Weights of a small transformer language model: no position embeddings, ALiBi.
Each number is 200 + 30 x the weight over its row's rms, rounded and kept within 0 to 999. Layers, rows and columns count from 0. The size before them is the row's rms in percent of the matrix's.

# layer 12 attention key, 128x160, rms 0.0883, rows 85-127, columns 0-79
122,178,179,226,236,146,182,232,244,204,196,229,157,196,222,226,234,171,262,186,194,234,194,188,227,143,226,209,176,226,159,253,212,177,191,137,246,218,215,180,166,202,210,199,219,168,184,222,207,241,216,174,186,224,200,186,184,240,244,167,179,176,202,198,213,203,154,208,240,282,153,166,231,152,263,222,192,162,240,205,196
136,178,176,216,244,229,206,213,144,202,213,164,176,203,185,222,189,242,258,193,253,194,238,217,204,232,215,192,212,141,250,181,212,260,180,154,156,228,125,246,220,222,203,171,182,182,204,203,186,216,164,152,198,189,214,149,178,206,206,173,156,174,138,213,235,176,228,221,189,137,167,190,207,200,210,176,210,181,219,126,160
133,177,169,195,226,229,119,222,200,201,240,179,155,149,234,208,171,191,205,218,239,242,208,218,169,242,147,146,206,178,153,194,222,235,157,188,186,193,219,179,234,217,213,140,147,229,182,211,194,193,229,217,194,214,268,211,182,137,213,250,188,262,180,187,220,177,175,195,265,198,210,201,237,246,180,155,181,219,172,234,194
127,188,145,201,256,212,206,230,204,155,228,191,143,229,222,147,229,199,208,214,218,207,167,198,216,179,218,153,190,214,195,184,227,183,211,201,200,235,246,170,159,211,181,228,166,182,179,216,234,220,184,202,285,204,236,137,143,202,210,209,176,179,190,189,225,168,216,149,219,238,197,240,235,232,233,214,225,221,209,179,206
117,226,174,176,194,188,160,199,211,221,172,214,185,187,205,194,193,199,132,200,241,212,221,207,162,235,296,212,184,167,202,176,220,234,242,165,193,171,156,220,247,236,145,180,147,197,215,233,208,229,195,184,201,174,204,175,214,201,188,187,254,189,219,174,198,194,245,244,141,211,250,184,171,166,242,191,228,241,259,191,210
131,233,150,144,208,232,230,250,224,214,231,193,201,235,241,198,172,215,213,222,218,200,191,202,178,171,201,195,179,185,211,184,229,258,246,213,256,232,236,181,182,172,179,153,152,180,160,206,210,204,199,162,250,215,157,142,156,152,200,227,170,205,217,190,188,209,244,218,237,240,171,153,172,232,173,202,196,216,219,223,226
128,249,247,208,204,193,212,220,170,178,231,158,150,199,163,232,165,264,270,231,199,162,215,224,200,236,208,184,202,213,225,189,125,223,198,166,192,176,251,141,200,182,220,155,178,183,170,206,217,170,219,196,184,184,220,153,213,215,187,194,182,183,215,198,186,193,210,193,200,184,225,163,201,258,235,263,189,195,167,154,273
120,229,177,204,190,242,228,271,232,206,158,227,209,252,128,191,202,241,205,210,280,194,194,228,198,164,191,237,172,194,220,202,191,211,139,202,205,189,218,146,225,211,204,257,190,206,143,179,229,225,155,211,192,132,212,149,216,172,232,223,177,181,184,129,225,227,157,202,221,231,234,205,186,179,158,216,228,250,150,171,246
125,181,252,226,237,181,250,173,186,205,205,191,198,157,205,228,150,266,184,192,172,190,146,218,149,200,164,178,178,162,189,185,218,195,248,234,235,201,173,179,165,176,186,210,249,243,148,150,192,203,219,214,185,188,222,187,169,190,178,171,165,215,230,189,274,201,212,216,247,199,189,146,157,209,218,179,138,220,184,156,187
129,212,195,170,194,226,206,174,181,237,189,207,212,248,179,223,182,230,169,237,149,186,194,195,218,164,219,178,203,156,188,171,206,215,225,197,198,217,215,222,175,189,155,138,228,184,197,167,224,156,199,239,184,244,266,218,269,182,260,214,184,199,239,219,179,246,139,199,180,215,231,185,209,253,180,213,190,156,244,160,230
119,161,214,201,229,190,184,199,163,191,175,185,206,237,188,187,187,223,168,220,184,194,166,230,213,163,219,183,246,250,191,165,187,219,173,212,171,175,188,237,234,212,257,207,215,244,196,200,174,136,243,178,113,129,238,233,209,203,198,241,214,200,208,150,225,184,253,165,192,206,240,225,188,147,221,203,244,166,197,219,228
096,184,211,157,188,241,189,224,174,216,262,159,161,205,252,175,207,214,201,211,206,186,161,221,201,237,233,236,213,147,212,131,174,169,202,182,239,231,173,232,167,181,192,155,222,179,202,220,219,190,204,257,226,184,196,198,183,177,238,174,252,202,209,204,179,204,223,153,225,190,289,165,269,189,169,159,184,210,134,223,226
081,191,258,181,177,217,186,203,261,188,259,168,196,227,190,148,202,256,226,153,209,159,211,177,189,201,145,178,192,200,138,189,202,217,135,230,209,166,207,218,204,172,225,224,216,239,193,191,234,223,217,167,214,170,241,193,220,176,189,188,171,229,207,220,227,241,190,240,219,254,159,206,194,205,173,240,254,221,169,199,210
091,241,227,177,239,232,209,169,152,261,148,217,221,197,213,231,190,188,198,180,215,201,175,224,183,186,191,202,186,211,208,231,244,162,175,196,195,205,160,192,203,150,178,240,244,231,182,167,224,265,227,203,140,225,208,187,178,189,170,230,222,192,190,240,182,162,200,205,196,227,215,208,173,202,243,216,211,153,227,232,222
087,135,164,202,171,184,190,225,211,203,176,181,240,171,106,231,185,187,217,210,216,207,191,162,231,198,209,219,213,230,165,187,202,222,208,197,214,216,206,213,251,208,188,161,181,179,164,242,180,156,272,187,265,175,222,270,185,199,229,182,194,208,172,204,212,203,211,161,216,158,220,216,181,184,193,209,212,176,200,175,254
091,158,211,209,203,214,234,228,139,165,197,166,199,166,198,253,219,223,172,194,231,161,170,187,222,204,196,187,180,211,174,221,198,179,173,179,168,246,225,242,189,199,256,217,188,207,195,192,167,228,270,250,193,178,200,143,214,197,234,234,219,207,189,136,181,227,207,196,183,138,189,166,182,204,176,217,236,231,173,191,229
102,245,200,177,291,224,225,234,180,244,176,203,205,209,210,226,159,203,205,225,245,180,229,193,153,183,171,190,131,188,223,184,199,238,201,233,216,187,184,216,234,196,184,230,201,193,227,183,208,192,178,205,178,195,208,220,228,191,163,184,234,183,261,153,197,193,163,208,162,202,240,206,228,236,161,186,184,160,153,227,228
084,198,174,222,218,126,198,174,202,213,198,203,211,248,171,217,188,153,186,205,136,207,150,232,176,255,238,158,170,222,164,150,210,198,238,202,185,191,222,189,117,158,162,178,207,206,223,228,176,143,205,182,227,235,229,249,193,226,182,198,160,231,205,280,202,200,241,153,180,218,189,196,203,217,186,218,198,196,203,253,216
085,226,200,194,206,154,178,231,197,127,201,180,201,184,182,188,174,171,254,200,150,237,230,203,216,199,184,154,222,275,161,112,195,177,231,197,256,230,193,209,216,171,250,159,194,179,208,251,184,192,227,191,238,154,202,258,206,205,175,227,196,225,193,206,196,248,185,150,267,226,189,185,186,196,172,169,261,202,184,242,237
084,214,212,181,258,192,193,178,151,234,220,163,187,200,192,218,200,217,197,212,224,249,161,122,205,168,144,203,171,203,209,219,187,223,189,223,161,231,268,188,215,242,239,195,171,234,227,204,191,188,285,216,210,210,169,210,153,178,202,187,242,244,222,224,228,158,125,178,212,211,237,224,212,281,169,223,220,212,181,241,174
092,225,196,200,167,215,228,206,234,182,215,213,194,219,285,213,224,198,155,151,220,256,179,207,177,197,161,246,244,216,201,212,185,203,178,211,184,185,158,195,206,202,190,195,194,180,172,215,226,125,186,161,176,206,152,127,171,218,148,198,160,233,137,202,225,174,161,221,170,211,162,205,179,241,159,184,168,242,170,196,142
071,223,198,229,183,149,158,180,180,140,188,167,186,236,185,225,211,185,235,184,202,202,216,195,295,232,211,184,210,207,184,214,185,225,236,185,173,159,200,190,191,171,251,191,228,189,179,247,221,221,170,185,213,219,147,202,161,188,206,209,179,257,200,226,189,169,209,234,165,198,193,224,208,194,181,225,239,227,212,132,182
082,181,163,221,184,214,230,162,191,173,175,163,192,180,184,204,121,184,217,250,186,181,205,164,156,231,150,219,206,258,199,256,215,206,199,189,164,217,174,184,213,171,196,188,155,175,191,156,190,188,203,184,195,196,180,186,147,208,145,230,239,233,136,229,199,218,216,244,157,227,200,218,195,205,224,289,185,190,191,158,243
087,186,228,197,206,168,200,159,234,209,227,239,220,209,209,183,190,191,219,174,253,157,222,170,164,174,225,150,266,194,224,153,165,159,216,281,200,191,159,200,160,160,206,201,270,225,166,222,190,202,244,210,196,230,182,188,163,215,197,184,202,153,152,185,169,194,193,189,196,203,186,185,158,202,183,217,177,210,162,246,239
091,145,200,184,218,214,135,200,213,236,271,181,229,222,214,249,203,202,235,142,240,139,154,203,170,130,146,153,156,204,203,207,218,212,255,221,187,191,187,207,171,165,195,181,174,168,220,152,202,245,150,208,198,210,220,171,254,137,170,216,233,204,200,195,195,193,159,201,180,242,178,214,223,213,225,201,190,209,198,225,220
083,229,220,173,195,177,249,199,196,249,156,209,212,231,174,162,182,208,214,216,191,205,190,186,186,195,239,209,195,243,195,209,172,204,181,163,190,169,276,190,220,209,228,203,184,200,197,175,194,191,153,142,172,251,214,162,247,181,212,204,172,197,164,259,200,226,189,180,172,185,245,287,197,194,190,219,152,177,169,187,198
090,214,237,192,164,207,191,174,146,161,231,176,218,179,192,194,199,198,200,186,259,249,202,194,227,245,203,193,157,189,161,244,176,169,222,242,189,166,119,214,214,177,243,262,245,201,233,201,213,229,194,153,184,224,193,172,196,183,228,188,213,255,270,168,175,246,209,181,193,128,226,195,211,183,236,193,183,249,199,217,232
086,227,215,164,207,175,178,228,145,252,230,195,251,221,211,185,260,243,231,232,240,177,200,187,200,210,168,199,191,252,149,236,221,241,178,204,222,174,168,227,227,209,182,206,214,147,196,186,194,209,254,196,241,143,223,222,221,218,128,209,151,182,169,198,204,229,124,213,149,203,180,182,140,230,174,239,208,212,232,240,215
083,189,212,179,153,209,175,231,171,165,178,223,199,189,215,227,185,212,181,180,195,214,199,191,287,134,256,200,188,166,183,164,204,195,270,170,158,179,207,248,161,146,205,227,201,169,230,187,209,222,220,196,188,221,236,183,177,179,201,207,178,206,192,197,223,166,198,195,164,231,216,170,275,229,270,147,207,208,162,178,230
092,188,216,162,154,207,170,176,164,241,244,200,232,190,159,248,177,202,208,160,154,174,157,166,168,228,165,198,161,234,202,211,237,233,207,201,196,177,261,185,239,265,183,206,255,176,213,204,266,237,191,193,223,199,190,210,190,230,155,174,224,234,197,236,191,229,239,237,193,229,197,218,181,179,230,208,184,166,229,230,284
099,210,255,197,201,178,201,226,153,257,203,237,155,178,228,203,167,210,180,162,168,225,196,208,222,153,168,226,166,271,209,202,201,211,187,172,203,229,191,199,237,192,158,198,180,195,211,200,206,181,233,177,187,167,204,209,236,164,231,194,184,229,229,174,243,227,153,252,219,233,168,179,175,197,214,198,170,195,203,266,214
097,193,175,229,211,180,150,201,257,238,216,108,218,236,226,174,196,223,205,213,199,260,223,190,221,217,222,140,205,127,170,160,153,182,215,197,291,182,208,201,211,218,227,193,165,197,310,250,185,239,192,171,154,205,180,182,168,242,203,195,259,167,175,158,255,198,208,190,200,185,210,214,220,171,164,197,182,221,229,268,234
089,149,177,205,204,226,178,226,192,200,184,290,199,170,204,222,235,210,182,165,159,244,216,195,172,203,212,209,204,189,224,237,223,199,181,259,222,219,143,203,144,191,216,194,194,211,220,136,206,157,206,197,218,254,178,191,167,193,258,209,193,191,177,189,180,200,244,119,173,122,203,195,223,171,214,165,155,175,200,157,200
100,189,149,217,226,212,203,219,212,195,215,164,139,268,215,189,206,237,178,178,217,190,224,169,167,220,226,207,231,156,174,206,206,210,171,197,212,197,251,209,228,156,199,179,185,167,214,158,142,190,173,182,237,221,127,153,164,213,186,205,196,218,206,167,189,206,228,180,207,195,214,145,226,198,144,142,208,214,246,213,200
086,178,207,191,211,167,242,225,141,181,213,194,196,235,183,245,161,193,203,218,261,218,236,240,224,138,138,223,206,186,200,159,221,192,211,180,257,195,195,221,195,216,215,186,184,218,215,159,290,221,228,199,191,189,185,153,238,195,197,179,194,233,207,199,237,254,167,173,196,175,221,147,180,214,180,214,169,188,170,222,206
092,143,170,165,246,230,243,172,211,174,185,186,191,243,280,218,147,168,195,223,191,173,177,227,165,168,161,244,182,178,262,248,204,155,179,231,213,193,195,248,216,191,189,225,177,198,206,245,216,225,226,202,178,155,205,202,188,240,180,253,224,209,216,186,212,183,223,185,213,222,218,198,178,207,194,234,218,221,138,216,172
096,176,158,190,191,212,148,255,239,206,223,210,179,219,199,186,176,197,224,191,176,137,212,170,174,191,204,182,284,194,183,156,207,223,228,155,226,197,245,206,173,178,191,205,184,219,218,223,196,185,222,197,158,279,149,194,148,196,195,192,205,190,159,160,282,196,247,160,204,218,225,207,213,216,222,173,229,228,243,178,137
092,189,148,216,245,217,218,197,177,196,225,147,159,209,208,187,197,153,242,216,162,196,227,197,186,168,182,225,195,232,229,218,191,131,189,174,195,276,189,146,196,218,171,235,240,199,136,187,241,232,237,176,270,245,198,193,230,275,170,173,147,189,210,226,238,192,170,219,162,254,177,217,173,214,199,200,247,171,238,162,173
088,159,224,230,219,184,179,198,188,173,148,192,226,200,251,203,230,203,144,241,161,179,181,165,213,241,219,242,225,181,264,209,164,147,238,139,185,161,206,225,212,237,201,209,184,220,177,173,218,175,250,177,186,229,165,180,230,185,259,184,224,167,221,146,194,181,227,188,175,247,163,189,193,213,270,184,229,166,230,190,227
093,232,205,236,218,217,183,227,199,210,228,186,222,195,172,125,216,169,236,174,242,174,183,220,228,101,223,99,170,171,231,184,207,222,206,177,207,182,198,219,168,174,224,143,209,208,238,206,204,163,201,209,166,229,185,197,121,118,170,196,215,242,229,187,237,212,184,181,226,216,180,171,179,197,248,239,175,193,175,213,180
094,161,225,195,134,218,265,210,232,161,175,196,196,178,192,226,152,229,237,167,227,181,213,243,213,177,182,205,186,159,224,254,229,208,197,193,189,225,186,153,197,215,193,202,214,227,185,172,180,274,179,203,234,267,226,152,248,232,196,182,195,229,242,186,219,178,169,230,155,232,174,202,168,167,202,170,237,225,212,117,164
081,204,195,231,196,205,186,240,244,204,197,194,222,134,199,152,156,240,221,240,201,269,200,203,193,262,184,228,224,230,241,193,141,196,169,242,142,194,216,182,155,168,147,163,199,205,155,213,190,220,186,205,240,211,215,227,162,184,229,214,163,204,185,185,198,220,131,191,219,198,199,185,157,172,154,267,206,219,179,209,234
086,197,253,180,195,211,206,203,209,166,175,206,166,140,166,173,247,234,158,190,181,222,155,239,196,185,199,148,146,223,180,161,194,262,215,229,207,186,199,166,164,188,197,207,229,227,186,210,220,209,194,233,237,204,241,155,219,220,167,216,186,199,238,193,176,183,122,237,177,227,149,147,219,217,179,208,240,215,215,148,170